Each number is 128 + 32 x the weight over its row's rms, rounded and kept within 0 to 255. Layers, rows and columns count from 0. The size above them is the row's rms in percent of the matrix's.

# layer 17 MLP down (transposed), 768x192, rms 0.161, rows 375-386, columns 0-191
size [ 94 104 100 101  99  98  94 104  97  99 107  97]
[[120 104  56 134 115 141 132 117 195 142 111 187 143 159  88  68 107 131 114 125 147 120 129 130 164 111 132 154 105 112 143 106 125 111 136 133 159  52 143 105 122 133 179 114 197 108  79  97 179 145  96 174  94 137 144 127 153 119 100 199  80 173 148 166 113 197 146 115 126  89 156 130 109 145 107 122 132 198 186 108 143 115 125  98 124 168 120 158 127 117 118  92 159 106 129 179 174 142  85 173 104 134 156 124 103 158  79  96  84 102 219 148 103  54 175 115 127 144  72 214  99 138 122  94 145 200 166 145 170 159  91 172  66 166 144  99  96 106  95 142 143 171 132  88  77 112 180 136 134 104 119 139 106 113 116 144 102  79 130 132 153 159  94 135 121 109 161 183 136 114 139  95 150 165 112 190 109 125 127 143 108 169  73 131 124 139 156 136 116 150 142 127]
 [119 108 186 114  47 123  97 142 212  97 173 116 152 151 138  99  90 102 184  69 127 175 145 149 129 145 139 178 152 124 198 134 131  99 151 146  99 175 100 131 118 148 132 108 133 167 118  99 155  67 107 161 111  63 187 175 112 131 137  49  94 133 118 119 122 112 196 171 134 135 149 135  79  66 187 150 114 115 176  88 142 137  93 120  81 127 124 151 105 176 119 133 154 110 122  82 133 165  99  98 123 174 128 138 126  89 123 104 163 122 132 117 144 128 136  76 107 147 135 105  98 102 108 131  82 109 161 152 151 143 125  90 129 156 172  96 162  76 115 101 155 187 114 168  70 107 144 141 115  65 119  88 162 111 159  92  56 115 104 151 138 182 168 109 147 159 105  88 154  84 195  51  97 121 143 126 102 127 101 116 134 176  99  87 119 146  99 142 113 148 130 122]
 [111 118 127 153  70 128  84 101  92  80 140  99 120  41 108 150 127 195 104 144 123 156 172 131 102  91 114 127 174 142 167  99 145 173 156  46 149 137 110 163 124 182 134 125 115 116 163 128 128 103  68  95 165 176 133 159 140 145 121  94 137 186 192 103  94  85 110 115  93 135  92 149 100 144 106 156 110 119 119  78 172  85 117  86 142 115 134 135 149 149  69  73  44 109 209 152 107 110 124 133 100 171 103 124 120  74 123 184 140 124 102 167  45 116  87 127 154 158  87 104 165 140 164 140 106 146  94 115 107  65 185 119 123 159 102 176 135 166  94  98  98 107 107 125 139 164  85 107  82  89 148  93 140 152 130 173 101 110 153 116  72  72 134 131 112  84 144 165 124 145 123 164 166 127 156 153  92 160 109 136  84 136 148 119 120 104 130 106  87 132 152  92]
 [138  93 147  99  96 101 113 107  94 208 102 135 105  95 117 169 147 163 136  98 157  79 176  79 157  76  83  76 111 156 115  93 141 114 124 114 161 181  88  96 165 192  72 104 139 110 106 175 204 148 129 148 132 118 150 155 160 136  97 167  82  82 118 144 118 160 107 160 127 178 171  84  99  81 121 164 138 138 101  95 184  98  83 123  96 159 134 154 151  76 106  89 127 119 126  87 156 136 130 137 144 142 156 170 103 194 131 127 162 126 100 141 131 136  98 154 135  67 146  49 110 139  94 167 150  40 148 148 126 144  55 115 141 138 138 133 195  98 150 117 126 118 122 146 119 143 138  90 142 103  74 200 118 186 114 122 125 104 158 145  65 143 103 106  79 160 148  77  94 152 130 124 137 143 137 129 160 135 187 105 144 133 158 164 100 181  91 147  99 111 120 146]
 [148 126 151 143 135 111 135 147 168 103  87 102  92 113  97 168  96 121 125 155 109 152 143 141 140 120 103  95 146 117 119 178 132 186 152 161 119 148 159 122 169  37 132 116 130 134 180 145 175 153 165 165 141 132 148 114 173 140 114 134 151 103  90 177 114 152 151 151 134  65  95 161 160 124 126 157 138 140 170  95 143 116 163 106 131 124  84  90  94 106 129 159 146 131  72 177 111 146 142 153 159 135 122 150  55 100  79  74 107 121  99 141 177 144 138  79  95 143 144 137 139 131  91 102  97 125 165 160 246 118  87 133  86 105  75 117 125  66  95 141 121  85 142 106  85 168 177  91 109 155 181 200 112  96 117 104 165 117 132 154 117 105 165 195 123 128 132 141 107 126  92 170 128  94 117 148  80 151 110 112 146 124 121 128 215 112 166 170 115 160 139  19]
 [113 139 100 126 125  86 132 122 166 143 146 161  89  56 158 106 154 159 126 137  85 132 177  76 142 118 110 156 102 143 160 103 129 108 139 144 159 168 153 150 145 153 132 118 163 124 136 104 125 118  98 169  76 184 201 161 162 153 123  75  85  80 126 139 154 100 122 131 126 176 110 109 109  11 131 140 145 125 173 106 155 132 158  86 133 152 173 100  94 128  81 163 135 113 124  93 142  91 179 117 101  89 138  82 151 191 119 145  96  99  57 128 121  94 176 126 170 122 141 154  93  79 156 116 132 147 117 174 158  79 102 126 153 145 133 171 114 158 133 230 140  93 139 120 137 116 125 128 140 105  83 118 133 118 127 128 127 145 109 208 140  76 154  79  98 133  97 135 132  86 149  96 130 122 111 126 120 113 182  81 101 234 147 100 126  91  79  94 178  96 144  92]
 [102 187 204 167  92 145 147 153 118 133 135 145  82 122  81 109 123 123 133 145 141 121 164 124  81 175  89  92  91 131 147 131 155 131 178 129  64 103 129 135 123 132 125 135 147  93  86  97  85 139  97 138  83  60 103 124  60 114 105 226 130  89 150 154 155  80 141  49 162  89  59 163 134  35 113 160 106 110 115 109 107  94 144 136 142 142 147  96 112 161 125 165 146 147 122 114 131  95 158 127 124 114 121 114 128 150 181 134 137 137 148 152  85 136 136 109 124 166 102 150 104 128 116 172  94 165 121 143 118 108 114 104 106  95 127 150 143 189 132 118 175  79  56 191 136 166  90 115 119  83 124  66  75 163  81 105 100  88 124 110 128 121 116 106 110 117 171  56 172 101  73 134 138  94 147 143  95 117 114 111  36 135  98 115 169 109 147 157  96 138 110 147]
 [139 132 136 180 176 131 110 127 125 128 122 144 109 131 119 110 140 158  55 128  69 179 100 186 111 115  88 119 142 106 102  90 123  84 127 116  89 120 150 112  94 106 136 151 106 127  71  63 113  90 133 150  74 132 162 139 107 196 162 105 133 101  69 140 129 135 110 107  88 100 210 111 159 142 190 115 119 186 201 156  63 108 118 117 117 109 159 173  98 132 138 131 101 113 143 138  92  83  55 138 153 115 112 121 133 144 170 120 133 138 104  93 114 185 188 108 167 143 115 163 135 116 131 153 111 167 147 110 155 151 104 124  85 127 165 137 117 188 111 100 157 157 104  91 100 132 109  91  89 119  79  90  84  80 142 126 120 137  81 132  97 123  84  66  94 137 122 130 120 105  66 148  68 135 191 138 176  85 170 154 164  76  73 153 164 168 160 174 122 141 181 114]
 [171 105 163 130 147 168 132 172 138  89 135 196 116 164 120 150 175 111 131 139  90  94 148 159 149 154  99 120 111 120 147 200  75 139 120 140  54 103 192 145 183 128 132 153 143 116 167 114 120 136  76 103  76 153 146  97  56 115 130 167 118  87 116 130 146 113  83 138 101  97 101  90 143  87 154 111 113 117 160 116 147 146 226 128 154 102 162 154 152  93  92 109 117 116 142 188 147 132 116 138 208 160 160  64 134 146 136 146 128 112 145  96 142 127 116  92 200 144 105 180 188 145 144 183 115 104 111 162 119  93 156 128 155 137 143 107 141 154 118 148  86 116 124 162 112  67 115 164 121 148 191 113 146  94 133 189 157 149 197 144 155 174 164  57 104 138 110  72 130 123 153 146 136 149 138 105  33 125 112  82 144 130 161 184 141 138 139 134 143 120 136  91]
 [173 174 119 142 107 169  81 136 155 117 184 153 164 101 121  75  84 103 124  50 159 150  64 132 156  78  88 110 147 119 138 156 107 132 142 167 116 102 146 127  92 134 158 124 107 123 134  85 123 152 154 125 137 173 125  86 153  75 139 146 107 136 131 130  93 138  40 154 142 139  92 185 162  82 138 124 108 121 111 146 144 122 138  81  81 104 114 139 106 164  88 155 112 128  90 116  98 109 120 127 110 219  94 121 135 145 160  87 144 147 150 113 174  67 135 152  89 114  82 105  75 130 121 140  96  96 159 157 104 181 133 130 186  87 108 128 125 114  82 155  82 151 105 120 126  92 197 135 149 138 164 173 161  92 126 114 104 104 225 166 124 164 100 136 169 101 105  94 144 103 176  48 125 122 127  81 127  83 157 155 124  66 128 124 138 209 151 169 146 167 147 124]
 [142 166 168 134 158 140  89 112 113 162 177 132 161 149 142 126  78 150 121 151 127 132 112 121 172 174 117 103  28 119 159 135 119 143 131 141  96 144 192 160 217 157 166  93 110  93 104 143 129 137 140 168 148 131  62 199 136 109 137 149 136 108 112 125  95 158  49 135 154 126 138 129 198 153 148 112 111  39 144 160  70 162 144 149 129 156 118 186 117 132 112 112  95 128 128  90 155 133  59 133 120 133 144 136 133 141 150 133 113 161  58 151 146 122  91  95 163  70 107 135 141 149  97  80 137  80 154 147 201 118 111 119 114  86 137 138 127  84  92 132 106 130 123  96 171 134  80  82 121 106 108  23 156 147 145 129 129 135  80 156 132 155 130 190 127 130 167 108 106 141 182 115 166 170 160 110  89 150 138 132 138 173 147 109  99 104 149 164 136  65 129  81]
 [103 154  29 124 101  66 158 144 126 111 160 174 118 137  91 142 142 105 115 153 133 124 180  96 141  66 101  59 157 148  66 201 163 112 126 112 107 107  84 117 159 140  85 106 115  88  80 160 178 119 104 159 130 125  92 119 129 130 148 162  90 102 124 130 107 141 140 150 113  94 121 143 156 156 142 129 147 122 121 137  65 158 101 152  98  98 117 158  96  34 191 156  97 181 172 108 156 185 126 129 140 146 116 141 147 132 132 102  87 146 104 114 142  97 135  98 177 132 146 106 132 103 112 115 162 115 149 186 122 105  81 116 153 162 113 151 173 124 114 124 103  95 108 136  95 111  77 185 138  82 155 133  74 155  96 149 151 162 178 131 104 116 160 165  58 169 153 204 102 150  91 141 105  72 113 113 110 130 110 131 181 165 137 135 137 219 122 166 107 132 190 112]]
# layer 17 MLP gate, 768x192, rms 0.158, rows 376-387, columns 0-191
size [108  99 103  99 100  97  96  98  96 107  99  95]
[[110 147  96  79 106 112 145 113 183 193 134 158  83  83 204 182 111 172 167 143  86  93 138 149 120 104 109 138  94 141 134 122 135 156 176 161 137 100 173 123 153 137  90 150  97  66  81 146 160 124 146  98 109 111 129 158 117  62 171 177 119 109  74 145 123 148 131 148 106 163 131  87 116 155 152  99 125 102 106  69 134 124 126 159  94 122 118 121  84 154 198 186 168 165  65 148 107 149 150  54 128 119 128  61 130 116  83 161 105 150 158 138 144 132 175 120 162 118  92 110 122 119 138 112 112 122 110 103 138  93 175 116 143 123  90 124 175 171 131 163 208 153 149 148 160 176 166 106  98 133 197 188 168 126 163 144 147 116 140 124 114 141 205 138 131 108 116 126 110  99  86 150  77 101 169  77 149 165 127  88 106 106  76 127 178 183  99 136 139 152  95  94]
 [183 134 127 104 197 102 124  74 113 192 125 134 143 180  45 188 134 104 135 127 125 113 146 158 156 110 140 126 182 181 232 150  94 132 106 121  81 131 142 146 114 128 108 114  98  80 106 143  79 132 133 161 119  85 124  88  77 138 116 145  99 136 162  97 123 122 131 174 192  98  85  95 129 130 183 135  95 129 154 114  92 110 103 108  89 148 108 114  88  95 137 159 162 186  69 140 111 102  96  93 115 122 175 117 117 135 111  54 169 173 145 148 123  86 192  91 140  85 151 129 113 168 146 139 142 120  82 120 111 125 178 102 183 130 150  97 104 128 116 145 113 138 133 202 160 110 130  72 171 133 130 119 101 105 100 134  77  97 181  69 119 170 146 122 135 134 129 120 147 165  96 102  73  70 104 134 112 148 127 130 145  94  95 138 133 126 189  98  55  84 120 157]
 [137 134 101 110  87 142 110 164 128 126 137 178 148 127 126 109  83 131 106 100 161  36 102 130 140 113  80 125 110 195 189 142 141 152 156 111 115 112 123 146 111 191 168 116 107  58 118 117 109  87 160 151 137 126 160 155 137 116 143 121 145 117 176 159 195 115  76 104 131 110  91 101 121 107 151 167 183 136  96  97 112  98 112 113 115 107 123 125 137 100  92  81 118 103 142  89 103  86 176 134 163 135  86 118 108 135 149 127 145 120 156  90 147 159  76  32 179 142 132 113 141  73 114 149 107 143 108 145 140  90 142 106 200 120 138  81 162 119 210 163 167 192 163 169 109 174 136  37 118 106 117 136 143 146  93 152 151 153 170  94 135 139  91 114 135 161 104 133 139 190  89  97 200  83 140 122 161 113 131 126  73 147  63 132 113 119 127 110 107 151  78  62]
 [145 124  96 120 198 134 123 144 204 165 161  85 125 153 115 144 122 146 128 104 160 120 104 140 121 113  93 139 111 101 113 178 133 144 132 101 183 145 108 140 174 142 146 126  87  61 121 135 112  90  92 123 139 143 162 133 150 104 113 214 117 107 161 108 135 126 170  98 156 154 153 101 163 180  96 118 137  94 127  84 130 115 106  89  71 129  97 154 124  95  86 156 121  80  52 118 114  95 155 115  84 136 156 107  99 161 188 146 139 148 139 132  87 132 119  46  90 165  81 157 164 188 174 114  49 107 148 143 135  89 152 145  97  90 160 184  59  98 139  97 119 159 167 132  76 129 165  55 142 140 206 173 145 140 135 144 122 102  96 119 117 152 146 139 113 105 155 119 132 145 182  67 156 154 111 168 107 120  81 147 121 157 125 147  89 143 169 214 121 138 154 139]
 [185 107  64 129 146 133 148 120 161 135 119 138 100 159 132 164 226 146 139  76 192 151 135 162 180 183 116 121 128 120 153 143 144 170 113 183 103 160  86 104  79 157 125 158  80  80  71 131  99 153  99  86 189 173 101 102 151 108 143 145 178 141 163 112 111  74 152 134 154  85 173 117  97 132 107 160 181  92  96 121  96  89 170 105 180  51 127 102 139 107 172 131 128 119  81 146 101 155  90 128 103  99  98 140 193 214 162 129 155 144 119 149 162 106 117 144 176 154 127 116 131 156 175 122 104 191 133 152 116 163 143 129 113 128  92 117 157 144 174 144 106 135  90  99 120 115 167 119 165 149  89 127 144  73 156 144 135 127  44  97 151 161 200 142 174  71 100 141  93 124 118 200 158 129 152 144 134 155 123 133 132 144 113 109 129 141 131  98 109 133 118 121]
 [119 183 115 124 118  92 154 162 175 106 177 139 105 162  93 184 155 106  70  98 129 140 148 103 111  71 100 135 107 129 128  96  97  81  41 117 162 163 105 145 131 155 147  82 155  70 150  53 113 132 105 184 134 108 159 110 118  95 146 117 174 164  94 170  76 149 149 132 128 149 123 111  89  76 164  97 149 164 101 123  97 149 126 170 149 121  74 118 166  95  88 146  64 161  64  87 143 126 145  67 148 127 149 139 164 110 124 133  71  68 136  87 142 170 120 126  89  70  98 118 102 108 151 156 140 199 123 138 122 105 169 180 127 181 164 169  88 145  97 130 155  94 105 191  72 121 102 121 158 152 108 157 155 105 156 108  94 108 129  83 128 142 140 123 231 134 136 164  79  93 174 148  89 115 126 127 135 139 135 105 116 127 125 128 151 127 147 148 105 169  91 149]
 [ 81 131 124 122 146 103 142 129 114  72  67 152 110 157 105 127 141  92 128 100 182 113  92 109 158 177 119 153 130 167  99  59 165 122 179  93 148 104  94 112 146 162  69 167 138  77 126 168 112 107 158 164 129 120  99 129 107 129 192 167 157  77 116 139 143 145 143 164 105 115 160 145 105  76 176 168  93  70 133  90 123  99 105  77 127 122 116 101 110 187 146 154 171 120 130 102 116 177 115 149 125 149  95  88  98  99 105 113 213 123 120 105 187 151 119 119 146 140  88 123 144 100 136 159 182  85 101 121 124 136  76 116 195  91 143 173 103 144  88 122 189 147  92 129 140 183  82 103 124 167 153  70 127 120  73 141 108 105 140 131 129 101  83  66 115 173 183 127 114 114  38 179 125  92 131 159 140 127 164 168 107 157 102 101 146 116 141  61 162 116 154 158]
 [138 147 127 158 161 183 140 118 110 127 127  86 168 133 168 116 133 138 110 110  27 131 142 149  77 188 141 139 159 134 155 128 119 119 117 103 122 119 190 105 164 140 121 115 142 166 133 171 113  97 170 162 101  95 128 173 114 155  76 158 139 104 145 113  47  84 151 169 154 169 103  83  89 119 168 146 140 179 127 106 167 125 146 146 102  85 208 129 142 212 142 161 208 169 112 162 149 128 123 113 107 102 104 178 116  86 112 135  74 136 133  59 118 163 150 112 117 172 107 133  97 116 143 138 106 140 149 149  95 140 166 107 176 212 157 162 102  90  62 137 132 116 123 153 180 171 116 133 137 130 105 143 125  65 115 102 157 119 153  90  91 147 128 201 142 172 161 116  99 125 112 117 124 196  86 183 140 130 130 147 125 170 120 190 135 113 138 108 142 130 116  68]
 [ 91 128 101 162 113  99 165 132 132 119 149 142 119 141  89 135 131 129 123 118 135 100 106 134  61  60 148 147  91 176 184 124 159  93  79 124 111 159 174 116 125 117 168 170 129 171 143 116  98  53 186 147 107 120 190 190 115  73 123 158 160 133 166 104 151 127 134 118 151 115 142 121 138 125 114 145 129 122 138 169 125 138 132 155 100 177 130 106 175 154 148 121 156  35 148  79 179 166 130  95 132 129 126  99  95 189 123 109  95 106 138 153 125 130 103 158 150 124 145 127 203 118 142 151 143 148  94  68 198 150 131 155 128  74  67 135 158 141 183  74  95 102 191 100 190 157 148 138 150  72  95 155 114  71  60 136 131 118 141 110 108 115 161 116 105 177 131 165  72 127 154 159  72  85  77  97  70 156 125 141 111 138 134 155 155 165 147 127 153 164 137  66]
 [136 115 133 155 195 122 127  74 171 109 108 154 108 133 114 108  81 147 161  62 127 132 133  64  99 123  99 148 121  79 147 148  88  97 164 144  68 122 126  92 121 138  97 140 155 188  98 156 132 180  96 122 108 122 136  97 175 142 145 154  85 119 204 106 134 100 143 133 165 177 115 116  96 141  50 163 105 151 166 144 164  64 126 101 113  90 144  77  56 161 143  57 141 102 107 146 159 163 162 113 140 164 170 162 138  88 104 115 114 116 147 101  98 120 160 108  98 144 111 126 190 138 126 132  67 143 144 211 151  76 150 151 157  79 114 143 109 163 135 145 161 187 152 154 111 109  88 202 121 154 135 141  86 129 106 189 112  98 111 128 169 138 155 120 181  71 134  88 141 151 125  79 123  94 154 152 111 175 147 161  93 114  86 176 135 137 121  97 122 189 150 113]
 [122 129 129 107 118 149  93 121 130 153 111 116  79 149 140 160  82 145 105 158 133  75  98 126 149 147 147 196 146  71 117 157 119  88  75 177 153 121 158 136 158 103 162 151 138 120  96 164 131 140 120 131 140 158 116 219 106  98  84  85 176 141 167 114 174 100  59 135  72 126 126 113  96 117 137 112  96 124 119 118 186 129  78 173 139 114 115 137  88 128  87 104 130 179 135  94 139 157 127 152 137 178 141 159  76 123 129 128  85  94 170 130 118  97 105  28 169 122 142 126 174 171 123  91 116  77 122 126  99  74 139 111  77 144 125 151  97  59 155 117  88 142 129 121 101  77 181  99 147 111 164 135  59 117  47 119 149 125 114  90 135  44 126 115 111 125 107 153 141 110 145 134  72 133 147 115 119  92 131 127  64  81  96  70 118 121 121 109  49  96  95 154]
 [133 175 118 102 135 101 116 103  69 122  73 100 140 114  98 111 152 107 105 163 183 124 105 103 187 127 118 113 134 135 148 113  62 171 131 122 121 112 163 136 148 146 174  68 135 145 180 147 119  39 198 162 108 105 125 114 160 149 125 118  82 111 147 136  37  79  96 111 145  75  86 200 167  97 177  65 155 198 131 173 161 176 144 144 133 149  67 117 161 157 124 154  91 167 136  76 148 135 113 135 138 161 162 144 175 123 148 117  75 138 167 182 112 134  94 160 152 111 107  70 162 116 126  97 117 152 133  87 153  97 176  77 124 106 109 129 142 102 179 160 151 110 112 124 115 145  82 109 123 139  90 131 186 129 159 154 129  78 118 146  92 101 179 144 148 116 151 149 179 174 125 143 159 152 119 141  87 107  73 135 172 117 146 127  61 134 116 154  92 160 138 128]]
# layer 17 MLP up, 768x192, rms 0.167, rows 376-387, columns 0-191
size [104  98 100  99  99  95 104 100 100 103  99  93]
[[115 178  99 105 115  87 100 110 176 177 175 156  78 106  54 126  71 119 155 135  92 157 130 158 154 121 160  95 134 158  68  80 149 100 147  76 156 119 119 138  89 126  71 134 146 153 106 111 148 138 108 132 154  99 153 138 154 106 127  92  97  76 143 158 180 143 169 128 118 157 143  96 129 102  95  85 155  91  87  96 126 111  94 110  71  97 129  64  88  68 156 105 135 161  63 101 127 119 136 137 153 100 161 135  84 147  79 110 162 161 146 127 154 117 146 110 164  58  75 109 145  92 177 125 148 132 163 115  60 132  92  89 197 152 108 114 107  68 121 133 169  84  94 144 143 151 129 130 183 117 149 184 116 182 137 129 117 156 131 154 133 152 158  89 201 125 122 117 110  87  91 147 136 126 171 142 176 132 168 200 114 127  95 154 198 129 132 146 168 147 101 159]
 [116 156  72 158 172 124 164 108 155 145 131  32 140 148 170 116 164 138 121 109 122 119 139  38 132 138 124  64 144 123 115 133 132 136 166 118 129 105  86 109 161 167 133 130 105  98 144 116 158 164 147 113 179 154 213 161  94  96 136 120 139 148 110  83 180 147 170 112 164 158 146 116  84 128 134 146 120 118 150 177  92 132 166 120 118 137 167 158  96 174 103 144  70 105  58 122  93  74 122  93 103 121  97 214 137 104  93 108 100 109  89 134 166 147 194 104 192 118 149 125 184 116 170 107 137  47 162  83 160  93  84 117 135 111 161  99 124 120 143 112 122 104  70 129 110 159 133 119 173 119 159 149 117  81 148 151 131  97 190 130 190 123  98 123 123 145 126 177 175 136 116 129 103 146 102 175 143 127 167 151 186 178 122 156  80 122 134 130 100 113 136  63]
 [115 122 154 142 166  99 166 105 101 126 142 137 129  59 164 138  64 108 154 110  52 120 113 159 182 136 154 142  90 110 162 159 144 113 126 155  92 114 207 160 149 109  86 142 157 133 136 103 128 140 167 120 125 121  52 152 136 119 121  99 164 128 213 149  98 255 128  92 140 147 110 163  87 105 120  98 142 120 201 102  82 113 109 144 132 175 116 137 127 138 180 153  72 125 178  94 170 119 151 120  80 132 119 113 102 108 146 163 135 170 107 133 164 144 104 124 105 187 132 133 138 138  69 140 113 196  97 136 118 112 109 131 129 151  90 101 110 143 179 103  50 113  74 115 141 161 101  75 149 112 158  93 122 176 168 150 165  67 122 107  96 140 152 149 149 139 134 146 134 180 198 134 124 130 128 134 112 106 117  77 109  80 127 123 109 116 133  99 144 188 150 179]
 [ 78 142 129 133 128 121 189  70 196  94 122  63 167 123 101 169  94  99 129 136  70 149 155 103 137 138 125 109 114  57 151 192 136 155 181 147 140 137 175  80 180  76 129  57 122 179  56 103 134 130 174 161 140 149 149 121 133 124  92  80  71 132 101 135 162 131 185 190 178  60  98 150 111  83 163 156 145 105 103 110 171 158  91 137  82  81 144 110 125 100 102 163  92 144 111 143 111 135 184 137 131 161 130 113 184  78 169 196 119  95 100  99 141 112 116 151 137 113 105 106 109  63 109 104 114 159 163 169 109 127 131 114 109 114 117 149 132  89  97 157 116 155 103  93  95 154 155 120 141 131 107 137 167 142 135 117 131 132  98 141 129 105 136 154 187 120 114 164  65 140 120 127 152 125 118 130  99  74 103 120 160 135 106 193 141 153 182  84 180 106 112  72]
 [142 125  95 142  79 138 130 103 129 149 134 107 103 168  99 140 110  95 122 146 113 146 167 126 108 109 146 131 126 120 135  99 101  80 117 102 160 165 123 156 140 150  97 120 182 177  84 161 144 130  96 138 113 109  93 108 107  72 132  90 142  62 179  75 122 131 151  70 116 180 111 131  54 158  95 108 113 142 129 163 151  24 122 139 181 112 111 109 144 120 178 131 115  97 138 100 118  95 108  80 103 103 216 130 128 172 150 145 133  84 123 118 171 132 142 162  87 163 187 118 102 111 134 106 186 162 113 204 148  85 125  57 159 153 153 166 145 187 107 104  59 107  98  59 103  91 183 144 161 138 147 130 167 142 132 144 101 166 126  74 149  98 139 111 102 103 176 170  90 101  82 159  77 163 149 111 108 127  83 179 140 157 131 121 151 131 173 119 182 117 122  96]
 [105 170 152 129 180 136 120 167 157 123 147 113  85  68 153  96 165 123 110 101 155 148 170 155 104 135 110 117 147 136 166 107 148 165 125 161 169  74 120 167  88 165 113  90 132 119 136 155  77 159 130 123  78 160 165 138 145 104 120 122 146 123 139 163  99 180 138 152  97 135 143  85 158 187  72 129  97  93 172 153  77 129 128 103 136 133 139 148 154 110 118 135 150 125 101 173  75 111 129 151 141 127 114  69 134 189 141  67 147 170 104 128 174 130  96 124  77 175  84 123 127 125 138 173 141 125 149  90 112  92 124 184 137 104 109 121 178 144 157 143  94 147  97 124  91 127  96 126 156 151 179  36 128 147  45 118  94 161 128 117 112 163  94 154 103 187 165 164 121 114  99 102  82 175  73 158  89 160 141 146 177  73 161  62  76 175 173 102 180 175 166  94]
 [115 116 172 130 124 145 107  85 196 126 144 200 134 200 137  78 118 154  90 138  81  91 115 104  93 139 158 112 196 124 109 114 131 135  96 173 134 161 114 136  79 171 128 102 122  80 147 130 102  75 129 134 107 125 127 108 195 123 177 110 108 157 110 111 142 170 147 144  60  82 135 133 138 112 142  62 165 149 139 117 124 191 129 156 143 117 152 115 118 145 178  89 148 101 139 124 135 135 117 169 173 184 127 154 123 105 148  76  70  86 123 117 117 111 136 135  73 114  98  89 121  95 181 127 154 106 126 153 178  83 171 196 109 106 197 123 138  92 113  58 123 185 113 103 145 106  88 111 104 145  97 148 161 147 145 215 153 128  69  81 158 144 159 121 115 149  45 151 118 100 134  97 119 128 142 103 118 160 183 184 133  88  75 126 129  87  76 129 134 120 125 104]
 [162  80  74 132 131 144 145 122 165 165 141  61  79 143 136 116 141 143 126  95 112 104  86 211 115 130  94 127 152  98 132  76 156  85 108 111  73 128 143  80 117 153 169 124 157 141 119 168  80 126 118 152 123 120 121 154 112 100  75 117 125 144  98  71 160 152 155 181 231 130 122 133 173  99 132 129 154 109 154 178 155 103 167  70 136 169 141 102  80 148 157 158 150 134 124 162 133 140 155  71 122  90 128 129 126 107  90 110  87 146 124  97 196 169 133 166  68 152 129 114 103 131 106 129 113 155  92 143 125 158 168  38 114 110 166 168 116 130 109 138 181  94 131  72 151 178 132 164 141 119  69 146 140 112 103 122 167  49 241 116 123 136 104 142 124  84 120 164  91  89  90 124 171 158 135 148 137 103 160 123  81 162  87 147 128 118 116 143 144 131 108 141]
 [ 82 137 108 126 144 169 115 126 137 104 105 107  91 118 113 167 114  98 151 170 161 128 113 128 138 118  95  78 187 147 121  83 136 146 127 111  57 140 178 121 105 156 107 115 111 170 202 149  97 162 100 183 111  94 189 186 158  91 118 125 141  82 123 168 138 171 138 107 133 137  86  74 124 173 131 126  87 109 121 115 180 104 112 181 161 176 129 114 147 131 119 102 179 100 100 140 121 131 163 130 103 107 181 179 129  76 143 159 113 116 148 225 141 116 152 139 167  90 112 118 152 159 123 134 127 120 123 107  82  33 112 158 154  50 120 117 118 116 123 121 169 187  98 186 160 171 122  90 131  96 156 118  44 137 151 149  97 200 119 100 131 159 108  60 122 127 142 151 120 142 155 152 111  85 119 141 107  92 144 139 110 179 178  96 102  92 135  91  88  80 144  97]
 [153 138 106  78  68 148 122  87 181 113  93 105 106 128 148 119 178 113 121  99 109 192  98  95 121 134 135 130  78  63  96 121 141 120  63 133 139 133 186  51 161 164  52 118 137 181 141 137 134  83  75 136 143 142 164 103 121 127 150 194 150  72 129  55 117 158  79 131 124 113 109  72 152 152 176 141 133 130 113  89  62 175 127 147 125  85 195 165  77 195 162 131 155 164 140 116 151 118 140  94  91 117 162 107  79 138 140 125 112 118 109  93  76  90 157  96 132 109 116 115 121 189 169 105 141  83 149 130 123 113 151 138  72 147  76 155 138 141  76 135 108  79  38 132  78  89 163  90 132 131 132 133 106 178 125 119 109 139 126 157 111 138 121 141 202 139 114 105 126 162 103 152 148  95 106 106 117 125 105 105 197 109 123 127 116 126 143 143 161 120 169 129]
 [ 78 182 129 196 130 195 113 143 131 154 110 143 209 115 165 133 175  82 126 145 138 154 161 120 153 118 121 176 172 149 176  62  78 142 137 134 163 131  80 138 142  96  91 109 172 104 143 127 126 173 122  92 163 134 148 130 108 122 108 107 156 137 137 140 126 108 148  56 113 110 145  53  39 126 165  90 143 188 140 158  76 119 151 117 153 106 129 125  66 144 119 151 171 111 127 129 118 178 160 128 120 154  93 111  83 209 160 177  55  98 135  64 149 106 108 111 162 121 175  96 125  76 159 135 151 122 109 175 102 114 130 114 160 120 166 137 148 143 120 125 165 132 127 168 154 120 126 145  96 141  86  85 163 165 130  91 151  85 146 147  82 136  75 131  99 127  90 110 116  92  86 150 126  80 108  68 109 154 190 131 117 108  86 115 157 109 108  80 136 117 166 177]
 [ 90 127 128 106 148 113 110 120 106 112 109 102 143 102 123 207 173  96 211  91 134 159 144 202 149 148  73 127  37 157 137  71 132 100 139 189 136  70 113 161 101 152 144 158 143 199 110 120 148 115 139 122 125 142  96 160 154 113 114 182 171 163 123 151 156  55 125 120 146 107 111  96 104 144 130 119 115 124 165  57  93 120 127 134 117 122 164 121 168 140 112 190 102  92 109 156  95 123 148 148 130 100 152 168  76 127 142 144 155 169 135 136  94 155 160 204 128  84 153 125 148 109 148 170 145 157 190 170 106 132 159 148 144 160 186 110 142 185 131  92 121  67 106 113  96 160 136  95 130 107 113 112 152 116 104  97 167 100 128 119 115 113 200 129 173  95  99 117  99  84 168 166 206 125 147  93 124 124 130 152 106 132 176 145  56 149 147 119 175  74 116 143]]